From a checkpoint of a small transformer trained on Wikipedia: width 192, MLP 512 SwiGLU.
Each number is 128 + 32 x the weight over its row's rms, rounded and kept within 0 to 255. Layers, rows and columns count from 0. The size above them is the row's rms in percent of the matrix's.

# layer 4 attention value, 128x192, rms 0.143, rows 84-127, columns 32-63
size [102  89 107  95  90  92 127  95  99 102  97  90  86  88  80  80 107  89  92  86  81  86  87  83  91  78  83  87  86  85  94  80  84  83  87  87  90  80  86  94  84  87  85  91]
[[150 105 105 116 166 131 138 124 102 168 135 209  63 190 159 171 111 153 151 128  75 129 111 140 146  76 208  80 138 114 166 138]
 [162  87 105 120 131 160  99 130  99 121  72 100 144 110 110 166 121 157 119  95 160 149 159 255  97 144 150 108 111 121 153 166]
 [ 92 124 140 109 130  73 133 108 171 155 118 128 120 127 130 134  97 148 166 181 152 121 106 171 112 127 167 212 198 198 178 166]
 [130 186  94 117 152  94 142 174  64 144  33 130 120 141 217 170  87 137 154  87 114 128 115 168 151 144 150 132  79  99 113  75]
 [200 113 164 121 112 160 124 169 106 143 177 111 116 164 181 108 186  90 163 117 127 119 146 130 116 106 123 111 143 129  99 143]
 [143  96 134 116 117 121  97 145 123 130 130  92 134 104  97 148 123  83  86 112 151 156 139 116  44 142  87 115 132 159 171 181]
 [158 137 160 147 109  89  70  64 141 139 188 105  93  49  92 161 155 118  86  82 161 138 175 137 100 197 135 142 114 121 131  94]
 [138  78  65  96 148 142 121  89 143 101 165 143 129  87 141 115 152 180 132 213 103 105 190  84 117  83 121 153 159  21 175 147]
 [155 168 135  93 111  84 138 151 136  95 126  92 137  73 124 157 195 122 112 168 118 117 175  69  46  93  81 143 100 130 181  98]
 [130 131 183 162 164  81 144 100 156 188 153 148 102 144  47 104 154 150 169  94 148 144 102  90 153 138  81 153 182 123 124 101]
 [105  81  98 130  55  84 133 111  94 120  84  93  89 186  91 199 127 117 108 190  97 114 125  59 135 157 170 122 152  59 158 115]
 [127 169  77 200  85 109  54 128 114 102 136 173 139  80 141  98 146 152 124 131 115 145 134  97 118 159 122 103 163  64 125 145]
 [158  79 121 134 156 172 154 111 142 125 121 129 102 105 159 148 120 129 193 130 131 115 122 180  73 132 150 135  81 176 205 116]
 [205 115  94  79 212 102 126 135 102  90 172 203 155  91 153 120 121 104 146 211 165 129 113 168 116 124  74  95 114 171 141 131]
 [ 97  65 125 162 204  86  73 123 153 137 131  72 103 155 188 133 180 129 181  57 101 111 108 175 155 164 133 118 103 139 108 105]
 [120 115  91 141 128 155 134  99 170 145 146 150 121 150  81 105  87 155 161 119 166 131 168 129 127 154 141 109 158 111  69 150]
 [118 107 129 107 147 115 119 150 113 101 145  77 123 107 145  72 146 188 187 145 156 127  74 147 183 166 126 131 174 153 176 148]
 [ 73 180 142 133  65 208 161 105 176 111 134 204 128 116 122 113 135 143 130  78 100 145 118 156  85 119 102 113  66  91  91 143]
 [116 116  93  95 159  87 105  76  60 184  91  98 106 111  43 168 117 179 178 163 136 137 140 144 104 109 113 108 179 170 181 113]
 [177 226  92 143  51 174 100 121  96 137 177 147 105  96 128 119 114 131 125  81 104 132 198 102 142 181 171 164 164  71 134 196]
 [ 95  91  85 121 100  88  87 129 148 159  77 130 112 143 187 112 125 131 192  86 135 179 126  37 136 149 140 131  99 117 151 134]
 [133 118 104 100 193 109 127 140 126 136 153  66 163 105 131 134 155  96 156 142 105  84 121 176 132 111 135 103 141 133 157 141]
 [182 114 130 155 126  90 131 163 145 134 157 111 158 165 143  74 119 131 158 174 137  99 169  74 182  44 107 110  94 101 140 190]
 [104 105 175 129 164  98 123 148  47 116 114  57 173 127 125 149 119  71 112 144 155 119 102 123 110 192 114 133  85 101 181 168]
 [ 85 163 124 107 123 176 154 115 111 108 103 162 155  56  58 120 205 104  78  77 119 105  82 139 103 131  73 111 144  76 105 117]
 [ 90 143 155 129  95 129 142  43  98 159 119 133 138 173 167 167 134 141  76 136 124 102  94 117 168 114 106 174  78  83 140  85]
 [125 124 164 141 112 151 134 139 174 120 160 141 168 110 132 122 131 123  81 100 123 122 199  61 133 147  68 119 211  92 113 110]
 [ 59 102 158 100 203 119  77 118 160 159 135 124 156 164  85 155  99 146 142 146 100  95 149 185 149 140 145 169 135 123 115 175]
 [122  93  76 123 128 171 106 117  90 163 135 137 148 112 136 136  88 114 147 190  93  92 166  97 151 127 128 140 137 180 114 103]
 [ 61 147  95  57 109 181 113 125 122 156 120  90 162 194 112 129 163 109 139 134 108 115 105 175 150 145 191 143 160  94  97 150]
 [103 124 186 139 117 149  68 127 128 195 147  80 170 150  95 118 137  98  59  94  97 122 119 139 141 123 152 105  90  87 136 167]
 [139 182 184 135 150 125 122 141 194 227 140 121 112 112 120  59 129  94 124  90 160 145 152 109 133 107 166 156 146 135 121 100]
 [101 141 129 143 123 161 164  86  98 114 123 100 154 101 102 118 107 136 115 138  64  87 163 152 112 172  72 200 123 131 111 104]
 [183  92  48 159 133 127 151 134 165 140  96 164 107 156 204 111  56 144 176 106 107 135 176 124 119  92 147  97 144 124 171 161]
 [ 95 103 114 167 135 128 116 113 122 105 117 133 139 143 124  85  94 129 119  73 128 135  95 102 143  93  99 129 130 119 139 197]
 [104  85  81 110 103 169 118  92 184 130  95 126 119 166 181 148 140 132 125  92 175 143 119 144 108 179 108 106 118 131 133  41]
 [143 168 134 140 135 151 147 163  66 134  57 167 100  75 142 130 129 145 169 193 163 136 155 159 148 114 166 149  92 172 119 136]
 [179 128  95 136 131 177 180 184 166  89  93 122 110 183 127  65  54 112 106  98 112 151 154  91 115 150  93 144  71 139 116 125]
 [126 113 192 162  88 117 175 137 128 116 159 142 148 117  40 105  89 111 103 146 110 159 126  89 104  90 112  97  77 163 106 122]
 [115 137 149 178 142 112 175  97 104 151 180 134 129 103 146 114  86 103 100 149 127 123  99 146  98 147 171 132 130 163 150 189]
 [102 148 120 127  97 138 135 166 123 124  84 111 129 156 172 107 119 185 114  98 124 126 140 167 185 160 158 143 197 147 183  85]
 [175 175 150  66 147 104  97 138 145 187 103  90 132 140  99 119 164 120 129 114 155 125 141  90 134  99 132 131 185  55 142  64]
 [186  99 186 149 107 125 160  68  95 158 175 150 142  41   0 174 108 127 101 133  99 113 138 219  91 169 103 122 113  74 114 155]
 [104 112 114 142 173 163 159 192 144 124  69 157 137 146 225 166  96 130 130  88 130 116  93 117 102 134 123 119 167 148 149 130]]
# layer 4 attention output (transposed), 128x192, rms 0.152, rows 84-127, columns 32-63
size [ 97  89  98  92  89  89 116  94  96  96  96  88  95  93  89  92 112  96  96  92  96  89  99  92 102  93  86  95  93  96 106  85  94  85  97  92 102 102  92  97  97  96  93  91]
[[124 110 163  97 130 196 108 147 201 140 101 147 129 101 145  67 130  96 154  79 170 138 122 138 145 127 147 157 135 123 117  84]
 [108 127  77 101 152 159  99 145 161 120 173  65 125 109  76 126 162 123 107 121 126 128 150 144 161  78 192  65  89 142 168 156]
 [150 111 155 136 160  90 160 157 161 167 118  63 128 178 133 153  46  96 164 157  95 155 141 211 168 149 150 109 162 121 135 130]
 [103 161 115 128 143  56 149 159 138  97 119 173 135 130 113 148 163 142 161 144  92 112 144 159 156 134  83 124 116 129 167 126]
 [136 162 151 121  99 191 142 139  73 157 108 162 109  97 114 152 162 110 140 113 125 108 121 225  91 131  99 146  67 176 121  89]
 [115 120 132 102 127 103 103 141 128 122 131 134 184 116 145 157 118 170 109 146 119  57 125 102 142 120 146 108 167 138  84 123]
 [117 140 165 153 128 135  89 199 125 144 203 129 205 112 126  96 122  73  54 125 108 177  99  85  80 100 160 160  80 135 125 203]
 [ 89 129 123 155 129 134 128 129  85 129  95 163  87 112 107 146 143 185  61 132  88 132 143 157 111  91 166 110 148 141 143  75]
 [157 197 126 107 144 143 142 155 105 151 155  99 153  85 134  95  91  90  62 148 122 104 169 140  98 148  69 131  92 149 158 122]
 [114 211 159 106 140  67 102 151 130 129 103  61 136 166 108 156  86  90 128 137 174 132  53 100 109 163  97 127 169 131 120 111]
 [124 115 116 106  66 128 155 117 127 154 131 177 112 123 118 116 169 116 155 129 134  99 105 106 115 165 125 105  90 135 112 112]
 [ 70  70 131  94 157 112 122 131 107 125 136 169 201 119 167 101  96  73  94  76 117 114 151 146 152 188 143 230  85 130 109 121]
 [111 164 159  84  75 101  97 127  83 172  79 121 126 145 112 143 128  44  89  96  80 118 156  19 176 125 135 123 164  77 140 131]
 [141 113 131 135  40 145  80  92 138 216 220  78 110 111 102 116 180 122  71  81 125 123 162 107 171 106  98 153 149 179 183  97]
 [139 161 142 129 121 112 150  91 106 131 154 102 182 127 113 132  53 115 118 156 112 125 162 115  94 109 123 155 117 128 190 150]
 [113 136 149 100 132  97 142 156 126 103 141 101 101 116 172 152 136  63 101 174 123 103 116  67 125 145  88  90  58 129 170 103]
 [155 162 118  79 134  93  89 110 137 102 126 121 114  51  98 124  95  99 121 168  75 100 151 145  76 105 121 136  95 147  69  94]
 [ 73 113 120 147 109 125 173 120 114 112  77 110  96 143 108 155  89  98  17 121 140 136 145 113 107 107 140 165 172  81 103  95]
 [165 140 161  87 141 190 104 105 174 125 156 159 128  94 189  82 169 113  99 136 139 142 158 157 151 149 117  99 174 108 102 129]
 [109  95 106 174  89  24 115 133 143 105  90 196 131 173 111 134 158 179 112 112 115 145 118 181 117  85 156 187 117 106 154 103]
 [138 147 168 133 155 147 140 129 164  70 116 108 162 128 128 117 197 140  61 131 126  71 178 139 163 143  58 131 155 136 139 155]
 [107 143  71 112 101  84 109 142 123 103  59 157 157 155 124 143 108  92 126 150 156 143 112 124 108 130 135 153 120 107 115  92]
 [ 33 142 145 137 103  51 140 145 109 103 117 147 175 133 161 184 137 163 139 134 135  99  87 144  87 183 135 109 131 175 163 108]
 [182 117 125 107 109 159 138 123 163 163 163 174 135  87 142 126 144  68 125 115 108  86 145 108 112 129 125 114 164 159 121 140]
 [145  86 130 111 131 131 154 141 158  98 113 147 125 174  99 170  96  80 144 144 112 200 136 137 133 106 180 114 126 126 101 123]
 [119 115 118 107 126 125 103 133 101 123 139 110 158  83 113 149 133  44  89 149 140 130 131 133 139 164  92 116 129  53  98 136]
 [120 156 100 133 111  89 142 190  85 136 102 147 163 107 127 113 115 115 124 212 148 134  89 189 116 110 157 118 104 149 159 134]
 [160 188  75 166 112 146 157 121  94 133 147 119 114  59 102  93 104  85 113 167 138 144 152 103 139 100  92 106  56 168 114 130]
 [146 181 147  93 120  70  68 139 146 140 131 155 117 118 128  92 191 155  86 121 172 168  68 117  94 142 148 114  67 106 115 166]
 [171 145 108 149 134 138 136 126 132  66 104 153  91 107 114 152 155 132 123 128 133 180 140 107 111 111 142 100 134 127 109 142]
 [132 163 148 110  95 128 147 125 101  45 126 193  41 148 175 150 123  92 151 124 131 163 111 139 184 145 131 105 186 112 155  83]
 [111 114  78 104 103 109 144 165  79  90  89 135 115 155 124 137 140 184 176 192 102 111 143 117 119 151  70 114 103 135 129 175]
 [158 157 104 160 122 157 118 156 191 177 152 141 129 154  95 104 136  96 149 116 127 180 126 135 153  82 159  98 147 110 102 137]
 [ 72 167 208 132 132  74  73 148 113 135 138  99 108  70 114 170 177 105  74 129 146 161 113 106 103 118 102 133 131 128 100 144]
 [136 142 107 126 101  89 128 125 133  91 159 148 160 114 107 178 142 193 137 124 172 150 137 113 130 147 150  84 143 104 110  97]
 [139 132 194 168 159 158  68 184 105  70  47 135 100  84  98 106 123 178 122 109 161 163 144  82 113 123 157  93 184 138 109  96]
 [141 106 172  93 127  93 112  96 120 188 128  88 139 130 145 124 130 171 152  56 128  54 109 114 119 127 126 138 128 108 123 122]
 [ 79 112 149 133 143 102 144 113 155 168  84 122  98 138 127 159 157 178 149 118 122 167 148 161 131 185 159 143 137 148 147 149]
 [ 96 156  76 138 168 128 133 106 112 135 122 130  71 122 199 157 192 108  94 114 160  97  92 193 123 114  78 167 164 135 136  98]
 [126 150  99  60  86 164  57  70 117  94 121 155 154 103 121 147 167  58  98 162 158 126 113 105 135 157 123 124 121 107  98 109]
 [136 162 133 208 133 145  99  60  96  95 180 122 111 109 137 138 122  94 163 145 121 154 143 131  59 133 129 155  97  98  69 137]
 [112 146 131 142 140 126 152 122 154  56 199 137 105 103 127 133 143 161 167 165 130 159  68 100 182 129 126 160 153 135  78 188]
 [ 88 188 119  89 137 150  88 141 144 159 159 143 100 145 171  89 151 203 168 119 145  64 110  69 179 104 101 175 154 124 144  90]
 [173 102 176  79 135 113 102 132 135 154 169  84 161  60 125 129 159 116  75 123 143 166 102  98 123  74 171 120  53 112  78  86]]
# layer 4 attention query, 128x192, rms 0.133, rows 96-127, columns 32-63
size [ 79  73  83  80  82  87  81  98 109 105  90 118 101 103 114 107  74  77  65  74  84  86  83  98 102  95 102 107 122 108 115  89]
[[121 132 125 113 110 142  68 101 154 152 134 151  90 115  76 131 117 129 147  89  78  76 166 143 106  74 133 206  47 187 153 112]
 [157  97  84  80 106 102  94 148 108  97 122 106  51  94 145 180  66 123 148 180  79 133 121  97 156 149  94 112 155  55  88  94]
 [146 135 154  84  87 124  78 100 145  99  61 172 159 116  58 129 145 119 144 149 117 131 142 172 104 151  98  98  89  85 129 101]
 [156 146 177 153 116 166 117 150 127  52 116 139 110 186 167 188  54 142 168 119 142 137 109  83 168 155 125 135 211  79 136 116]
 [180  94 135  98 133 139 109 110 101 141 178 111 171  68 149 103 117  97 113  79  94  97 153 117 152  85 142  94 108 118 153  81]
 [ 95 195 183 118 129  45 118 155 106 118 117 163 149 132 126 135 177 108 218 112 116 122 111 138 120 177  98 160 143 138 107 154]
 [145 132 118 122  87 112 109 171 169  93 173  99  72  85 146 130 197 188 110 127 115 160 129 114 113  95 111 114 161 182 175 116]
 [ 53  99 158 128 152 125 123 125 156 162 176  72 119 127 141  92 131 148 131  84  82 183 121 108 154 168 139 140 135 108 183 140]
 [116 149 110 108 137 155 108  94 134 140 204  64 131  95 125 121 176 121 122 163 110 122 134 114  96  89  95  96  70 168 153 116]
 [124 102 125 183 144 155 136 110 126 154 147 140 132 139  87 124 172  93 124  58 159  96  94 159 104 124 139 168 100  42  89 153]
 [180 111 108 101 169 172 130 145 160 156 139 108  43 119 142 116 112 111 158 143 128 107 111 119 105 140 116  55 125  94 152 189]
 [ 69 114 125 109 128  84 190 153 110  86 124 114 132 181  90 120  99  88 185 113  83 144 144 105 124 110 167 139 162 146 108 215]
 [ 85 208 156 134 128 102 118 157 103  79  89 160 137 101 149 139 156 162 172 102 137 114 123 134 123 138 114 110 172  94 152 136]
 [ 95  94 114 118 164  94 143 160  93 128  87 131  72 133 183 171 135  80 124 150 145 149 124 152  91 183 103  95 149 158 134  69]
 [142 141 147 135 153  39  97 177 137 110 171 119  47  54 158 132 143 157 110 148 132 166 119 121 142 152 121 153 116 175 137 162]
 [137 110 105 102 161 122  96 126  77 149 178 109 152 109 155 120 142 103 148 162 133 122  96 196 127 109 109 143 106 140 103 185]
 [123 176 157 166 103 141 100  48 147 183 170 119 118  97 127 116 154 105  58 123 134 140 139 188 114 113 123 113  98 113 108 121]
 [ 51  71  96 181 173 146 160 145 112 236 173  94 141 164 211 189 136 105 125 115  77 112 123 122  45 100 165 156  71  92 133 118]
 [176 100 148 129 126 136  98 118 115  83 195 125 107 137 102 153  60 101 123 126  74 141 113 102  75 116 122 131 129  97 109 109]
 [122 148 150 109 132 109 194 144 146  59  98  95  71  93  95 147 138  73 164 104 133 108  65 205  74  56 170 123 153 115  68  74]
 [156  56 123 148 134 141 109 142 115 199 165 153 139 115 119 135 184 117 104 134 103 133 135 122 114 120 155 116 174 172 169  72]
 [130  62 149 123 146 143  94  73 119 153 109 120 151 217  84 118 135  61 170 110 113 143 145 172 125  77 170 124 101 108 129  84]
 [154 107  87  92 147 129  66 131 109 157 144 164 112 148 110  75 147 151 115 119 155 123 162 137 113  96 139  87 136 136 124  71]
 [197  72 141 145 147 172  83  63  71 189 158  79 180  78 130 114 103 101  82 156 105 117 195 169 153 161 140 136 129  90 138 167]
 [171 147 126 157 187  77 113  77 101 101 106 150  82 144 129 121  72 130 137 119 156 119 145  84  35 118  93 127 182 143  92 148]
 [154 116 126 151 150 175 134  93 108 149 157 135 112 139 171 130 112 101  53 132 188 154 146 175 169 112 116  61 148 142 155  68]
 [157 111  92  81 163 103 115  88 115 170 129  83 140  55 206 100  46 161  94 156  82 153  52 136 131 194 142 159 165 149 134 174]
 [121 125 182 132 155  79  85 183 109  76 122 111 138 147 138 130 161 111 143 137 182 173 148 139 111 159 169  76  88 156 168 149]
 [ 72  72 142  86 158  85 105 106 175 117 114  99 151 162 120 166 159 163 128 102 155 124 125 164 100 164 128 154 150  95 109 157]
 [153 119 153 132 134 172 136 161 175 142 164  87 173 111  83 110 126 137 101 123  35  93 146 123 127 154 117  87 100 156 103 198]
 [134 173  89 129  97  68 107 142 131 136 104 138 176  98 106 135  61 136 137 155 126 115 168 154 130 163 124 145 129 122 106 124]
 [165 162  81 220 146 154 162 153 175 101  94  97  92 129 157 153 133 172 186  56 129 154  92 149 152  86 193 119 169 148 108 140]]
# layer 4 attention key, 128x192, rms 0.14, rows 96-127, columns 32-63
size [ 71  70  74  79  75  85  84  99 116  94  82  98  90  98 101  96  80  67  70  75  78  79  88  99  95  98  92  96 106 103 104  86]
[[156 171 100 117 106 184  60  94  87 110 136 130 156  85  98 152  60 136 109 127 106 116 144  75 127 148  89 149 150 105 151 156]
 [152 110  79 103 134 111 118 129 104  69  38 117  72 115 157 156 115 108 129 136 103 159 172 168 125 123 109  61  59 109 121 118]
 [123 129 122  81  81 154  97 154 121  78 112 152 148 120  83 108 171 143 145 167  72 139 148 128 162 115  65  53 123  55 124 131]
 [137   6 148  90 115 145 114  88 126 199 164 175 142 174 114 148 106 106 106  95 173  99 107  40 124 115 151 135 147  68 104 141]
 [152 137 123 123 155 132 115 235 137 133 133 116 117 116 193 108  28 143 106 197 164 157 137  90 127 148  88 110 179 162 174 145]
 [ 89 157 160 108 130  76 114 171 150  94  79 136 111 141 133  87 173  94 123  86  95 147 100 124 118 155 113 170 154 127 158 153]
 [127 105 105 135  87 203 147  49  81 140 118 178 123 130  92  97 102 133  67  92 153 113 116 163  62 120 123 173 134 141 148 100]
 [140 110 120  96 163 104  76 119  53 153 149  53 141  91 141 114 111 137 105 140 130 128 113 123 163 200  66 189 143 127 185 121]
 [122 180 147 140  50 150 185 100 132  99 164 125 153  82  60 108 133 125 101 142 123 107 108  98  97 133 101 119  67 106 102 137]
 [177  71 150 109 162  89  99 145 153 116 167 119 123 114 182  84 142  86 145  64 155 187 124 121 140  79 142  57  69 119 150 158]
 [108 147  62 118 191 110 117 174 129 114 126 130  91 129 152 109 176 159 131  94 133 101  80 147 121 181 143 133  60 115 125 143]
 [ 98 135  95 160 147 130 148 147  69 120 161 169 129 120  75 105 110 119 139 158 147 162 105 154  88 102 136  82 144 102  88 193]
 [ 90 160 142 111  90 140 178 111 145  83 181 168 135 151 129 117 167 101 128 120 144 187 159  94 141 100 112 115 185  84 117 139]
 [ 65  78 100 104 132 134 166 110  32 137  87 145 227 127 115 116 128 105 100 161  78  89 124  72 170  87 122 180 133  96 102  79]
 [172 148 113 139 102  94 143 181 122  89 100 172  90 109 105 171  41  71 105 154 124 155 127  86 107 103 135 127  85  60 142 181]
 [ 77 145  73  83  44 135 169  96  94 106 159 146 120 121 176  92  90 140  97  86 167 174  16 159 138 133 183 172  92 120 137 124]
 [124 155 138 144 102 149 123  96 111 139 110 108 154  99 104 111 185 134  87 107 147 123 119 165 136 200  87 136 124  80 133 222]
 [ 50 100 129 124 116 112 112 160 155 151 122 108 151 148 215 157 171 149 129 182 127 121  83  50  79 143 138 180 120  77 170 191]
 [205 143 132 162 174 101 107 134  76 105 136 144  90 162 132 105  77 142 106 134 101 149 147 149 122 176  78 117 132 152 156 154]
 [105 206 163 123 124 139 187 152  96  52 110 117 107  90 167 185 109 113 129  59 141 135 131 218 143 131 149 133 138 143 134 156]
 [150 151 188 107 114 170 132 113 112 163 145 109 164 118 179 116 137 177 148 163 119 148 180  89 112 131 119 119 107 160 101 152]
 [165 163 105 111 143 132  78  89 114 115 121 127 117 125 159 134 149 131 143 128 149 153 195 166 150 186 129 191 147 143 143  34]
 [169 136 133 129 150 150 111 164 136 136  80 138 145 144 114 139 130 113 164 161 127 132 163 109 133  94 118  89 136  94 170 102]
 [109 160 139 127 123 112 171 147 103 129 147 160  99 156 142 140 131  95 106 138  98 144 160 153 118 102 164 167 166 122 106 134]
 [138 146 171 155 144 149 111 114 163 143 131 192 128 108 140 119 174 172 113 150 135  86  91  65 136 146 132 155 117 143 108 150]
 [179 121  84  73 139 137 104 105 149 148 108 126 106  62 168 120 137 158 149 174 159 150 128 123 187 159 119 142  99 189 171  85]
 [135 216 134  91 134  86  99 206 186 157 151 127  92  86  96  40  96 165 109 133  97 130  86 104 120 152 108 129 106 110 123 187]
 [177  82 135 121 172 110 183 125 137 146 113 189 136 128 127 135  99  65 149 147  94 153 173 159  76 175 149 106  87 122 100 168]
 [ 65 131 163 109 123 137 116 109 125 183 133  91 182 135 160 193 173 115 136  79 126  98 113 145  87 147 121 151 118 103 129 107]
 [121 148 137 151  48 126 126 133 123 168 146 147 145 139 140 147  87 125  99 101 139  92 172 121 131  81 137 125 107 125  81 131]
 [160  94 123 122 138  80 117 106 105 166  25 121 143 149 104 162 114 145 141  99 140 156 128 107 151 180 155  99 144 163 118  88]
 [121 126 131 117 173  87  88 133  90  59 134  79 129 161 133 156 128 110 142 136 125 194 107 113 176 170 119  92 138 127  71 153]]
# layer 4 MLP gate, 512x192, rms 0.164, rows 0-15, columns 32-63
size [ 96 107  99 107 102  97 110  97  96 101  99  94 106 101  96  96]
[[133 127 100 146 205 173 127 152 138 102 154  45 103 161 150 133 153 130 155 110 119 137  93  85 150 137 136  92 132 112 135 125]
 [149 136 158 187  79 128 128 113  68 158 144  77 140 155 102 107 135 121  72 134 155  87 125 155 126 109 110 198 115  99 132 121]
 [148 118 148 105 177  78 111 165 170  93 126 109  95  73 101  94  71 118 161 116 110  87 175 143  81  91 171 133  88 118 171 179]
 [162 223 173 138 141 153 188 177 132  81 163 114 156 135 123 140  61 153 131 132  86 113  89 122  89  86 141 165 136 152 129 144]
 [101  84 150 117 126 175  95 134 104 151 128 139 100 147 160 114 101 120 151 167 147  83 124 141  76 107 130 220  31  78 108  98]
 [139 114 152  73 122 138 141 114 103 124 151  63  79 165 187 172 134 115 157 121 148  83 165 110 132 147 152  96 112 135 143 153]
 [193 152  91 154 150 123 131 120 110 188 145 133 152 125 138 114  64 111 126 201 169  70 110 129  89 112 111 124 106 165 139 125]
 [163 112 106 144 147 131 119 201  75  95 131 118 125  84  93 109 100 135 162 101 100 144 167  94  63 149 153 169 141 170 137 119]
 [ 97 119 143 164 110  60 130 126  77 102 175 184 145 133 102 165 148 116 102  69 129 135 178 123 104 159 109 150 140 114  76  87]
 [125 122 121 138 150 137 130 116  79 149 124 114 129 152 101 152 124  96 161 112 130 112 103 108  84 139 107 165 114  98 140 121]
 [121 147 148  79  97 110 102 101 123 157  55 131 141 152 151  76 133 156  79  70  84 116 171  70  97 191 123 171  93  86 104  89]
 [154  98 151 123 177 146 123 141 129 127 159 129 141 135 133 107 189 157 176 148  75 124  97  86  86 105 109 164 155 134 105 161]
 [255 153 184 158 123 105 138 147 106 124 104 146 132 119 153  84 125 111 115 141 176  76 142 134 122  90 105  85  67 162  82 127]
 [ 71 182 137 131 134 138 143 150  94 148 142  78 122 150 157 175 142 150 168 118 129 162  91 134 184  93 203 107 187 131 135 222]
 [210  88 116 166  48 133 121 149 128 165 124  75 136 120 128 161 115  93  97 126 157  41 113 178 112 129 115 131  55 179 154 133]
 [ 86 173 158 161 126 125 162 185  84 114 139 128  77 164 117  91 200 116 141 109 105 113 164 104 101  95  86 163 179 143  84 148]]
# layer 4 MLP up, 512x192, rms 0.162, rows 0-15, columns 32-63
size [ 97 104  99 100  97  91 113 101  92 104  97  98 103  98 106  98]
[[183 141 157 160 135 120 163  89 144 120 115 104 209 129 116 118 157 187 132 113 135 124 114 108  87 105 228 135 160 117  98 172]
 [ 79 172 120 158 125 193 151 115 137 183 162 124 135  90 125 109  72 119 141 151 137 153 149  75  33  64 166 171 122 126 126  94]
 [107  82  57 104 118 154 136 139 162 112 101 150 114 204  85  84 109 143 214 135  93 154 128 159 107 149 141 132 141 141 153 114]
 [120 168 147  64 105 139 100 186 121  91 157 170 116 149 113 132 156 120 143 161 169 104 124 102 102 121 154  96 100 114 154  86]
 [158 132 105  79 160 124 126 116  97  83 114 104  49  87 120 115  62 187 186 151  46  98 180 198 116  99 121 111  85  88 171 161]
 [190 149 152  76 164 135 177 122 114 178 125 153 170  55 137 106  80 114 175  67 132 140 150 144 164 146 115 122 148 148 225  48]
 [133 186 151  73 174 134 194  85 202 153 121 149 136 120 126 148 116  83 139  86 139 132  35 123 109 143 142 117  97 165 188 118]
 [ 83 127 187 120 161 135 157 139 165 139  54 128  84 187 119 160 128 124 117  81 108 124 116 127  90  99 149 162 129 106  78 126]
 [154 166 114 132 195 118 116  52  97 162 134 169  75 114 139 120 132 171  90 142 112  88 191 126 109 112 123 114 185 142  86 178]
 [130 104 185  86 164 168 102 178 143 100 107 168 126  99 196 155 134 116 155 105 124 132 110 171 136 107 114 121 103  88 112 111]
 [112 126 147 163 130 160 120 150  78 132  97 115 166  73 115 126 144 134 216 128 122  90 133 158 150 168 159  99 132 179 137  96]
 [145 144  86 180 108 117 122 134 150 127 125 108 185 121 128  89  83 121 164  92  79 146 168 147 109 144 106 144 151 103 124 110]
 [ 68 159 130 124 101  85 107  54  95  93 149 145 136 158 114  45 109 101 148  88  63 117 122 147  62 164 125  84 155 128 116 143]
 [134 156 162 139 156 111 214 102  94 101 130 173 191  70 120 143 111  87 103 161 149 226 161 142 138 167 150  71 148 121  52 123]
 [ 73  43 116 149 126 149 122 149 150 130 127 154 144 112 157 112 197 122 131 179  72 169 185 141 122  90  88  95 168 109 131 142]
 [114 118 145 124 170 134 157 129 117 193 115 174 140 112  76 137 135 107 126  93 114 189 104 154 145 101 141  95 156 102 147 143]]
# layer 4 MLP down (transposed), 512x192, rms 0.158, rows 0-15, columns 32-63
size [100 100  94 104  97  99 111 103  96 100  98  95 104  98  97  93]
[[111 131  87 101 154  89 132  87  97  88 145  92 125 166 142 196 114 127 184  98 106 137 150 108 111 131 142 106 142 143 112 168]
 [161 191 156  99 118  96  82 108 138 159  59 157 117 111 147 127  95 125 144 143 103  98 105 118 111 171 101 125 168 125 107 120]
 [118  43 149 143 174 119 134 134 171 161 152 143 195 125 142 171 116  69 215 184 101 109 128 159 107  64 146  73 112 161  62 180]
 [169 115 151 134  93  50 125 147 122 177 158  90  44 108 186 178 130 174 105 157 180 126 136 127 120 112 117 132 111 105 109 120]
 [117 140 172 102 110 148 137 124 139 154  91 125 151 116 123  96 149 144 156 111  97 113 115 145 141 110 105 143 101 129 119  99]
 [158 124 129 138 161 130 130  89 114 110 157 107  87 154 121 146 160 113 103 193 131 185 185 107  63 136 123  96 114 134 115 132]
 [115 114 110 157  95 119 102 154 149 124 129  96 133 111  79  85 158  84 115 179 142 140 114 117 202 151 186 147 148 145 104 161]
 [ 83 158 147 156 167 120 105 229 124 119 176 112  93 153 130  81 146  89 141 124 178 154  83 146 182 123 148 147  88 146 109  85]
 [ 97 117 124 107 106 133 134 131 134  80 110 156  82 134 116 102 115 154 144 122 146 187 150 159 111  98 103 143 129 147 121 156]
 [112 104 164 170 119 139 159 115 135  66 173 158 144 129 125 110 151 134  89 147 146  93 174 125 145  76 196 160 123 217 130 127]
 [ 94 151 112 193 140 128  66 114 158 119  92 144  98 109  95 164 111 179  91 160 145 150  61 108 111 155 195 158  72 143  68 147]
 [135  93 164 148 183 141 159 117 115 100  97 141 148 112 118  87 102 162 112 143 196 146 145  79 108  74 109  67 138 151  76 120]
 [ 78 137 166 138 103 131 132 219 114 110 150 143 161 103 132 139 113 199 132 156 112 126 168 197 142 160 181 145 179 142 119 114]
 [111 171 168 155  67 171 136  82 184 197 181  92 105 121 129 100 117 151 147 133 162  89 173  98 114 157 117  98 142 101 112 175]
 [150 142  87 110 138 144 129 142  96  97 112 186 112 164 172 130 104 143 109 115 123  97 129 118 111 106 155 145  98 137 140 101]
 [109  96 154 112 148 121 136 117 139 193 119 107 152 109 127 154  67 162 179 120 122 115 111 119 127 112 115  98 141 102 110 103]]